Weights of a small GPT-style language model, trained from scratch on English Wikipedia.
Architecture: RMSNorm before and after each block, rotary positions, no biases in attention or MLP, tied embeddings, capped logits.
Training: a variant of Muon for these matrices, 406M tokens, 6200 steps.
Each number is 500 + 25 x the weight over its row's rms, rounded and kept within 0 to 999. Layers, rows and columns count from 0. Numbers have three digits each. The size before them is the row's rms in percent of the matrix's.

# layer 5 MLP up, 768x576, rms 0.0642, rows 698-767, columns 0-143
101:488446495507508496520532523447520495468502535556472475491483460524508466533524512501466513481484477514477483472525508503488476502472518484504507536537523483497534509481477496492542567486504512496472520534473505488524536545520543540492506529476490482521490494525508455495516513481517524501528448465511507506508483546537495480500529516487499499480523529528467503522517510510540481480541510466483511469495501502495512480528499519484542
106:465498472493510502523481454505503486449471512504499541503522529486517561495466467456516493530464521502507498503478533530516490505522494493474476495488462489482521476474509521514480522524472473477525454484498487505511490488516522521529484502531505481451499503494534474480489526515510507546540513477558509514465493515495479505524506471492485461526519481503505499493483466482478521529490491523494487479463468510504529490475498524489502
096:479498529526493518486503517512514537505504461516485516465491473488507475516506484523504516525557510517479503524426488516470488487545520486501506485467509478488516485508495532544467512465523485488480503530499487518506561471459471528502492503498517476549458487538498502510449490513496489519489474516556480497520464475537487546535520472491489516520470495471452505552544465491498477504523504443475507514474484529509515486509478548526459
094:485518518538518502507502480516501463466465489494458528489459501474476476517522506461503493476477546491497527496524550489465548487495530464520495520494489518497532552506539468513500475488504540493515498490530471508504470472494481491518519514484493467515468563481499483501513531523534506550507481468493515490522543512503508491538472474449498489515485504492470542550501499486508488480519534557504491517460501488519505518536493528508468
108:489456515516528487525535475491499453510487495474513472514506485475486494452519500514460546534478499492509469470532554532492560484501474537509544479503524469505523509470444484490500498513497480565479496478497495518488493500512523478474490468524483504519503524458465515476527514572478486521473516506510520482545492484465425495493527500523479515488492525505493490513451527472458481482454548510506558502454533526493484564539498517483475
100:498476473514530457490510503512525481518504474532528482504496518496548521516483518513534509480524477508463505508511526491487542498497486458495519522536523469528492545532550495492450535448525533504472492449514502470521515521506512544517512493509540470462505487486443527482509514502509482496509473491439486487554513503499463526521524535541557514469498531469532516502481514507498499469479488469513541497510451493518482503509538524539496
102:545482487535491500514512493465501517523476497491518534531489537526514483542478503497492463514456511509483514551511488493490486517553523462492521514486496470539525515525504529464537499475517497525468500522547476473478473517496528487523512461504488480485496505487518532488516507457514488517478478451474523473498517533484477468505481521486523573489512528470513490518466472488503546547521483447489516467519524521476481505506474490522517
104:480492527509555486466517551503496474464451498465494494505498534538503493477473502493508483537461497511486516488485497539504521504531509509496513538515484463498477506488517504490477495466528475457477466472505532497484497557495533453478502495499491460490509488513501492516547518516513529568518532523514476461465498536496507483485482484504535476494526493517433496449468534478458521481512519499437529496513493525510493506515493510544504
106:519544468503487512488526494534511488501482509491484470495526496509519556509460496478500510527535493547427521499544525533501533495508563500472496487496552453492498462548542548487464517510509472538491498465514526479491526513494472476503513508455468476523555470454519497505519489475464467493511501526515514478496473480499496503477494495497503491514481478468508463524552505519492494489506526526519500513477519486434482485476540492494504
105:467502497486511500521450469493440475455475557504473516465533507538554468470474510475531515496522480494447489532520492470527502460486506485509477508493537476473528514502515508508438522562462515498516517526460508520453537492498498462490509484546529472483461500520503515541471507449488467488508528501538557466536539489521480490484509504506466500474516500475499477469543503503507494482488513467509510528516531510535516508519541492499553
101:506456500487505487492512474481537487525469494490499490464454513462495511524532499458512490507480482499521488551526536526453506503534568505478499498516561521543509530519502533532489530535520440496510486478527475515518549495495461507497504512485461487537511455518494516459542503479479512513514542476467507485479539534488503495532509522464476476488463469527476537550499513547479485474470518454468491524497450497465476450515509503484492
102:512459530480455487478493470523508524518497560513542505501521520494477497468508550458551468510497478491472480481508466475535493551477498476502516499490528560523496492488525501533476521535497521503520516467560519500522475472451505486484496479507473526498520489519509506470522485515484524568501481513511514506474502491502478475511491511493502492516481485498476448507507505517507486515510514519523557513515500485519486515504517491515518
098:514508469503469472519512510472478534478482523451482553498501493511506542455459504484518453481543538527486546464535526492472522522506496444466494502414496514496479506473485528483500507519489470539530505500511497522550483468492480487449489499463527517507482450511502517547476502473487469461472493488502515488476516526514464513512492522522527484496490487476457523467477511541486524543485486508497486505488484503531525455531493512520481
091:475511512492503489460493500488507469522526494511514491476479455566535512522501502520476521508494489500505486534457502437490523475498516517492503508475469500507538488507517487501497500426475497499512505493517478472493499481529535501504514541471502535503566512491474512471480465450507480495493471524493527516522502469487507525518491487543488484508495473509496460491470513464486496509494474471496517529545513505432507502519506482499483
099:509502499484489473467471479509525490518471505510500492482463502470485508525531488476461538516486548517523551462505493486533522471514507460508497468483467495462500466493498502510494529506483482492517521521499484491489515516512474501501529522551506490543503482531541487454479511476482498485484517539477479522526493520509485484502532488500512519479476521468494550510477492455449526474463492488530490505537539515530445491462502488523420
097:480506530471515480516509503493525517511501508473494485437486505531517517557479469503489509516474490527496466476513525473501484510480461506494508517527497488474506490520459493514512492516494510522516475483438452521495499478494510519496504505498508519497538463502567530522507462493537521474489487494531557523503480534506477495462507526460503481502535461491532520539485516486499490489526528505465453455504484506545491491500497452503519
099:512518498532449498445504505500523529480469506529487476474522544487503515516471465497461504541492464504460517526507470485518463460463496461497507498543526484544524500456504536530530496477533521510524495487459500554493486526548512479478461495489527521544443517503519481481530473558499483492536520520502500481523459512498489538482526475441521523495445454450484525532510496472501474495508479473530513464532501476481493500463500521482462
097:491485524537523519526505484522485522495487486461483513486506525517522495502488507494492463470468537526521521458490489460527464513513470544500497461511486507527541524522490519536524481504472533481442507495494544522493511502469443520473485476479516518532547491473531482521520477509495540505511493494506500494502522488524521479482489503504527504498522508500506559510502497501517494555510468504462491524471487491548566486502514539492450
095:494505534502560504531460532463514473566451484547519517511482495499496497513465517454456516504487453461483474506477494509547521526518536490507502499492494468476483505508510566488513495527476546483478475482504485476499543487522505524524480511466460439531514489557511487484537491469527480509488517529565471485544498477505479529499498525497529511484499453522470504519481533490480495460484530548487510511486506457481469523524466547485549
106:496464501494513494488531470555488530479461539527480528450497508515492502497494492507494572516511522481508521482497455508444510510512575522517500475519492500452503518458503495490545536497478457495514516469494521568517541529494460531507528480437473502482512495488463482494498480486484512474493465512478529495540516526496499481525470517476521536483486506532499520503530494517444479531507488508493496507549490523500517475446534490546522
095:500506486554484538546494519506483461476447486502505514510505504531504490517486476491541466530484475532532501497519525514492539522482533495467511535551499510483468470480482474505492472516524458471510458496484464505526488483486462458531556508472502519507536519518493493436525522469468498487503511486487535492507481543498480504522531506477505493502487452499512483481486529505466543524477484482460483529534456516504496516485516516552474
105:517470491484522516538538484523537463516466534486549499490486488482535508454476516432516513513497566496458474552518513508538501495500508554493501518452526473544494501520499504488472492529464462575507467493515497512496447476491514488511522488457513501492520552528482514485517515482488530501544513463549485434508484498539532496470507494553500515497497539537482486466477500486500505496484464529467496492497482483502498469484506527520549
102:503519481475520499483519474483474479548445491461498504527524476545497482458499475462477509484514516520504481525478482519523525503507501502538489490497492480489520531475514484557444522495516530501489501491509519476499474507522496484498484503518508508525467515501499508453490523500508513522509512537534498479489461483525505542493519502486551506519465513490513472515469506479542499500503498477478496508510489504521485513475499544486456
111:479486458481492509489520509475500538463508511544513513504491552469480457511514504497547532486522523470500497495489518496509522464500545497475526517491503470517503468475497465472503461512524493533477506500487530517511480525525439470487518462459502529537519491521506507551461486553523454487444528514487506515478500456497515497477486508509515552517498520483514537549462522479509468525496522455497520476476506518472500500498454486488495
103:536520504523499521483491497539493473470548512513532515515466516493526521520461489483455503506495485523465508510471575507494512454481476482500476467485517484513472508472533515499509497460522464512486506503457498511538547501550484515486480510518500492502515542533463524493473488513531494499460515513495495497493507461524491481483469526515496560488512485509480423491477499512467492491537491476496501489526475545490516506514516504538475
093:488503501498516540481474509478542496470466498439515477464488526503534463494475522500500496520496534447519491477520521468511545479508518536507532539501491508505521470476478508484514465519445531470554526490514561513564510520457500500495487500509530507510490531468525477490507551495517471512479493518466465501507491482516519518520530503513489478519508548464491507512487490550476460504513447491519534450525478465524486479508500499550487
097:497441492502489480518456493511445489516494512554522486516498561532487519513470492463499506464532469514473471494543513501514481447507517507443481510516519546473490485488495493542508505501519480475476519502479485517505470520474526492476503517543520508548504500497471468479450477491477503522522527476519519484531516479483489502498477497475506481530501525500446453484481476495466541485493471504484489542519510499509496482450507486498501
100:453528495488431537523489517518492468517529477482487523492505529478498453503564567467499512484494464518495525518452498520538514489529502543515530535526514495482504529495498491489482505466453467482502496497453523532486482518449521457514458460484509511471526508544508457465526479491521531494507504474534494499477507497499454498501505495481448464503473522530449493503482509497510500542487525489494487534453549468497521498491501523542520
101:492501505449454531512503480523493505451487527519489527498501499487505476551525508456521502503526518504487518527523501491474498491507548479503507497465504492477476498548485498514527510513487461493546470521523516511490531498465498499470519459534449475471540532487489476557505481484542503485523475543498450523496450504441519487495518496523498500486519547489523488473500566493435509489500487478500496501508506489501509464448460516553514
085:515538486505502500475443486480465465483487502463492527550523487417441523523441488516523488521456512484500478510510483503507497521528478469512483496472521492529472514435490500530455457511509484507525487508504506460469522524495479468492503531492542496506499506549520498474520511505477532503541529511491501509531497479526508508485453524497546512513493540497516470495476461530502501500496473545494498507548506498512571527550526500505516
103:492577519501507484508501504561506539489518492506490461507505530499491537498532524533523547517493500507495488459505499491512485479498496494497502471468506504498516531473502497535517456466461512515478483501481481454541517507496520491511556533463507463559518527520487559499491516522562514523526541492475460468486518463537484519487492490491495529461513480451466484485510475507480503447504507494508483509518530485505506484491462483507514
089:490504521507459510506478480461464520537513519515531525504551494518536503534513539492483542485536478496494480528496459519479494478485523509507456506509479518504516481449469525525487529497506519513553464526475488518532509497495530554511517494506489516522503491509511528439464554492486481544480435495497486539474500507486504501512529515510489489526471516529500448530518562512510507479510533486483480507485541490522550545497493501493534
100:479493527469476493511525482527475494523523544468472521543518534513519504463487463480525515544507491534484534499463470499508543470490518467482500461484531509486473501500440480525477539507518491478517490491528472485516527517494527466522498512513465473530492494522467459516504492524479522459492489494472503548515503481463540523488492488480516519507530419502532478512511508504458506512487477535517463527551456500440490533499534505492522
097:482500506501501474474482482484482470482433502469489499508490496535505495542453538495430527551494491455478502505479455496485475501500510524535532560496464458490522506532474490486500539501552542533502476475533495487484482554447513528510485482498510501470495482472495472542524519540520511493494523501536449455499495461526498479475506513512520492492469517486495522480479477506487557498515496522477510503497503523493543475497524496469489
104:497490468500512473496503521466475533487477506469439493517491504495523478478523499502511476467450501463479485489512471490464514486501456519534528508455498504503546484472494503487525496504522529486515468503480535524525507509465508519426508483519495504475511477495496494471502482483508496549499537486484520525492482489524479511484486505498524471490522455513505456472488492522449488507521492489505435516483505474481507505443519463461507
088:564495486445500517494494535510511479505498453525477477510454507521495515478526498460470499488502486462482470491484462496546489474506497489528497487492539458511483460498507543463500486503482539516484502456477450492529556491542495492481472546482513480494535515505537452494485491455504520496484493552516513455473510526490495506484504489493541476480510503521487488474447494497492561479469484530508482506502534520486500549497477487457476
101:501529531500466481521517491487534500503489497532499514490511529496515522514470491505560503502489496518502510468502500481501504515500524474454494480451539522474515502482494512508478514479472510504490508513482520489475522504484509549489490541463537468495534500475519524502532510526499481500490532497504447473496535515534485493462479530528454497513525480519468545506520490481479492553505440507489478472526492497476525532525498493456516
098:488471452482476475488481471498493515429535483504498523489524490491475496526518530473473501524491494505453449499514504553473488463508497550480497509521498508493497493473469523478503511454492540462476455473512535495484525459528458502465449481434488465524501467504509450490508505502523480519527529478477515509517507500551493483489497519481527516466490507502510483441509491519481513505527504518481485479493482496509492483492460480517532
105:457500510478499511505539534550460474540458477533465525497512460471507503516503488547503457480448499530481498528531504531544510482462545504502524498491460481488477509493505479484514492502517504465483518486530501433550468496474469499549502473491451502491454499524496534475483516533521458489490462537533492517532463519516506477550510512471533544475540499532544498468465485529530504494485468454460498515507448522518477489468488490484526
103:504510516453519482481497497513477524530517479502488483468483480507529534486480522512497528459474503487447492491500490489489459429474504497525517536488454502481500512494499524496498526476496494491505461510530513474520530516483477513451482490485508509518480507510517538504451493529504511521525557486497520507527508493521486456460518511517524499485494502495497504503499525499496475517492490483509524494499533512539490563509490483478523
103:514447520499533471521539539479483512510529556505468502505510522494478478486506494533544519424526547463499510525549489479518486519502509502546530502490499451484500512437506507504514504536499514512533508534484480492539574500506478524506476513467518539491527529521509538490482515471513516506482507458542512468499483479502504493468527524545505515542539551493501468485541484501527476518486528489489536499480554474492506465483474496557533
105:516483503447541503500484505487488469488465490511475480503501531538515507510510509484506489537520471507480536493561473491510525508500489504479513504520437461480524525523518464503462521505501553489539499526468516450530480467502504487540506543486491533514521525511454488505488524519479498498459480506482473530489477506488518464520509513494496503554509494513454496472454456511450522519521508551468541534492515520497482515494467495554459
107:519513445506507468505508498476475482518505494492496499534475537462518519520484444515502512493506464498479469474492491481495497521500516531521516525526548495510510500487484489501489491540526467488545492486458518525546519495496463502505504487454519499511498468468529488468487554498491482452516476504515489470504485474486480494504490499479513542542471500513500508490531433489455497512488541461520462536533525502466481497486480490478524
096:471476489487449526515525510479525514441465499513492496450476478518500517475486541543490495520516446454467527477502517494518506497467547527501476456495490517520482491473491516504473510510508539470506535532447500475507539515475496518497482466527497524488458463445489478514571487497514502517555495501468473506439535465476497543515492459486476484502483469454489507490487472516543480493492476504519533497491493472487468510519466445532562
099:464493498538481490472506556517468487513486497504531535474488512491534504504496509504504505488499514479476528465503499479509518494506523490521496498500470508449471454516488466515481495500456527464448483496518498517509498486454487500490485486539524497513505492515497489506491531468522495528444486513508468467455519510499462499491502451524562504454453464503479461501555472484496532505500548510485494438546516530496514532498493468461508
099:491454453475496489492494480452450522517450494481538494536465474460509490530497525518479523486483487483519482476511440516522497483516494501523449482498486499449458506539538482506500477454519501490505477492497482492489509494475496451535527491513547530498495502498495503452497484536553500520485493492477506488499535520453455478503469462482554494475540486467528464508469498491552488533509487486490476527485472518497477518481567467464529
099:518482507497511522469485500510559496476524502574544546521450478487460492475501479477478472475487508532481525505520520483517454526511528579468507530506477524492492484499488540463467485458499526542496497494492478476522529511491475509486509501510517542518501516513507517500488492499524514514554526498555512507477475520543466480496501511510489541503462518472469521514516497514477515531515497467500532466533505482498480504507497486529494
097:511472439440519527511477499491542521513498472495476500507528462490466540504546510482506491491525494540481504521475525519492544459481501506496501498547518495524489443560509468514506491459497461507548531510481465535470521482534493483560452487536507465536454510465508519460479454510508461458511502506485489493548479481491485486493505550497474483504499518503510488502464478526487481470511485482537535533519456514496480483488480502480500
094:492458494519518527456515510483538541532500510505534501491472420531537516483523535527519449447501525529588518493459494519486481482494489499531503494465474533472494483511499460523539536466465455524482507447549521518445501495479495510526508494457484490514474469488458502489526474508501527508463535548501491438502499469530460485521539506490509464494502540521496474459507454498490509465504493512533495490523540480513492503559496536518519
099:517489478526475462478508492517487490473553481505462440484507476518506468551482492459459489528435535501509474543512432495533478521502481524514521508531462498479465487469482481533518502497472514492470498514489520522504510490502482462523430484489444494467483511503532496504499505478539502490503508497509501469504517470536506491503512495467537536490502483467506511498476529501556572495539454514482519526533492475498519508572559546462523
090:481511497501545492497506497494538517516512476500494505534553479486486460543504535518506540510544512511522518520478527490499500491475513487499505494539471483475460496514530537505477484531486514491469505485469516510497507541495516553501461488525482522533533509528528519543517491496548484499525512524471506511496509460478497494526494477511463512459449440508477517504545509548506485471503502529504503493556540497473446493481578510478486
104:482504492537480500450482506510502492508504519480503509556553482503494478458543511479501508493501482459479510502519472467495478485495507486476510474510483476505462535511511503526483478515461479493493535514546461476487518535480504475531507513520530471468515528542499550469449503507506493501491501506510503526502477526491566496524459478485498491489529485555517480500489448520501516506477477521407495460489538519522523513507472519527486
098:471524496543555485471525511529496524447519517521503472463528504528500508488530453497473474505496500492481495500516531534508514494491450527509502514497501500471520512495532476494489476483490509508514454501547492506473555561516492491489515490492492515499501466483531530485500489506505500512461503485520504479540545484487496531508520491515479498482491540509493507519492481509510504502498520457508524539489484527461513517483462527494494
097:537467534496500503496517479515529531494504495482484451475527523493481504504549530495517519479525441466507532507490499519518490479561453510488515510470511460515451506505536519474510504541501496500519525495480498523514522465495534561530518496462520488508487498568528475526482475489493484502482530488499527528510507515496474508504471505559510508481474464484515475502561496513481522494439457487468489509488511486506568529515523546497488
100:548555496519481446439474489459493488487465489510503524529477458515510532471511540484477487482477543502497526460481467531463481483465493504526518507514507505487514500464481482434495526496481504478565476475461522484473466488512473498498479483503458437503494505471571531498480530504551541461495515544566499525435487527497548484499525482506507513519536521499507520504491525460513471513490486502490482556497513519516498467493452488506477
102:508444506489464476512485525479516520502509496501511525528527514505444477514530502502479512475482512505494553462482533506506493532519505482470463510522538507471508517486510498515487510523527523498562498476523514496515503534478520500514483530490523529526531511522458524510510501517466491520522465498488473468564509506466491525512471482502485532465473485461495469488517526481526470513479505506504533495470489482482456528486528526520507
105:458516528510515512504502533497442506475516463509501522509510520523549489509491529456511509465503514450501478494504479473511481501509539491520500481528495498457535464522522526536478493508498542493471513489499516454524477506508516507500502531453500563496516519511508488478537523479483465480501477518483489474521511487508507502469460518472519456445455545513481501532470494535523533508487495493548503471477476528508497543541503523521510
097:485512512475557498509437499509456533481464525484504529526537467556536463524491472460457495521525499450480455499531508527495500498527486528477463539466499534463523512504492510496495469508498484485530514505487496481520507552517473472497496522486481493488505512431491486491478495504515502536534506503528517475480525512521485503494482500471518509493512499504518514471491480545483527503498520504483503493555518480495484529514533516534496
091:519498518487488523499496548459505481534517551536502519457568485460540501518499474504522540496490517520449496493494481486528527530487495457539530446459514531524477471449467502543474505519504502500434501532514487494541484489466517500492494534536496494506481509520494505474491514481496510506554500474506524532481507501519521477499484446489537487504498492515510475483480499528475509505491466529485514471511493482510535490485541503469491
096:516504517480493505508476480467523480504504481521481503495472504475499461515534518490483502492516504514487503544432487500473514495489516501505488479476496513524500505499477527478456491524506515504507497468491468479505524497532552506493480499474528503489513516501486549481492491526465514519541473514489514485496494481521478494481506502528479476479480477513490478478499495472484530524474491540500462472529470492454480497574522493514462
099:496511499522539529480470531518470473494467489550490495520512510513481479429490495492490473451474522490528519477478489541516536477519501474474496523491468532521555473510528479478528485464484564530499494478503543532473555509492492498495505511492492526508462512444478482515450490492467501509489525503498471490442513518553503439528506509476471527483478461514507506532495499500530571513485514517472463480529526509514475496504469469476463
087:479477494511516486495492509527548506491506466468526517457486473491473512499529508513500503480505485481506527509520481519489494531481546492478525517473526555451487524492530540532475465492463488490527485502512525487508515500509504513528504512470526508513428489477524500525531514478532491536544434493519499517497492507538493450477474492460473469482460489497513521464493542554494564493504476526518475458462519496467529484507526470490496
112:487507471494515546523500501531478478539479504493470462549454559487499459528490490469469484501531500492548458474463536518505474538466499501519477516490483523486531485481486484495487504551468521519525532502478538526442508531485512517498515475491494528498535483506515487519538480475545504504512490501486520478533511512464508516495504543540516499474520480509488492514461489521481505443488459499504492510461486514522510487481521518421509
104:538544453466491507488535501476521495540498448470506449551525502497474540510468482479491501477511482462468513483498484469504519503511501498504496461503485532515513498549520535513508552539477483457524525505467504503488502474504503487449510520509496516485526498450503495477483500499528526506488463506531494500475471501480502533487510499500505464525500495527500479501503440463506522510510494523465469511504507502508522442497481514521489
105:503498467509484481521547484476487546511471506488486471493523540507490494508474477479512495492517527497499509483522456515473499467469493472492509453510510495491469535525507504500521487549531542526509476452541553461527494495512457499529480527527479492477503475482514509495529516501476548489524506494481519487522479491519512481527518482478486470474498531507520508540472520517492521519508509457454511491497475502499519510515519471483437
104:458506504474488474457541491499483462535505476491484532518522481495483526471469452526502502472506521537514472513522453501455466493497478544515531551471506467502478512509530471506499498459483475506519500502484486513530529534525483476523507459501516476539535535500474490462470523495482501478469510486510468490489524520508467470470489473470484490496538495505486472517497495504524484541451530528439455470474501491511499506544491508515477
094:438518495528525532501529504458543518504487511501481563508461485454469519525515496498490546467522461523496503460449506508499499497511521482506511558496521502506502489526562545503501465503489560553511556502459494489504487483509515507505473459465477440467466516498488504505535485495543484499529503505480458505525507509503502517517487520489530495481512468513502529513528497522506485490485502511478509498527476539508486510519537498464508
098:506481483485499515498472508533467467503500479467544502499528484520478529494465498483510496541448529563499484552531472470490508463494522497489476497524464470474505483497475471475558528506505523546526479528459547488503500506492502514468456472478517461514446460507504504526499536528494528527533494468505515480496514496479504485514456540536512480496497511506440510514547472487503489526490463471486481543539520516510519472512553556499447
087:519486504505520490515498534472563499477534519566475515533528543470520497496459496466538523505506524477530492517507510513517525545520502495506527512488515510469529522501484510468493527557464499534510513508520501471489489507499517516507554486489518511529517520509488499489478491515479491488561498511520500501509458489458518507521509477487452488515527534528474517505536484548461495485504471473445530474506469519500479466526479493499507
098:505511478530564468526538493483528490471516468457502482501498502477516492472495470491509545539508539520504499508528483488463501529562518488502508467503506478492487510516500513479532516465464521508468448501517511516514484498501508560510461454459497550501494473529533501513520505520519505521482485504546498507524505498486515476476504495517545508500492499492498493517496483512543448494496511491509504490509474470482525467516526515528488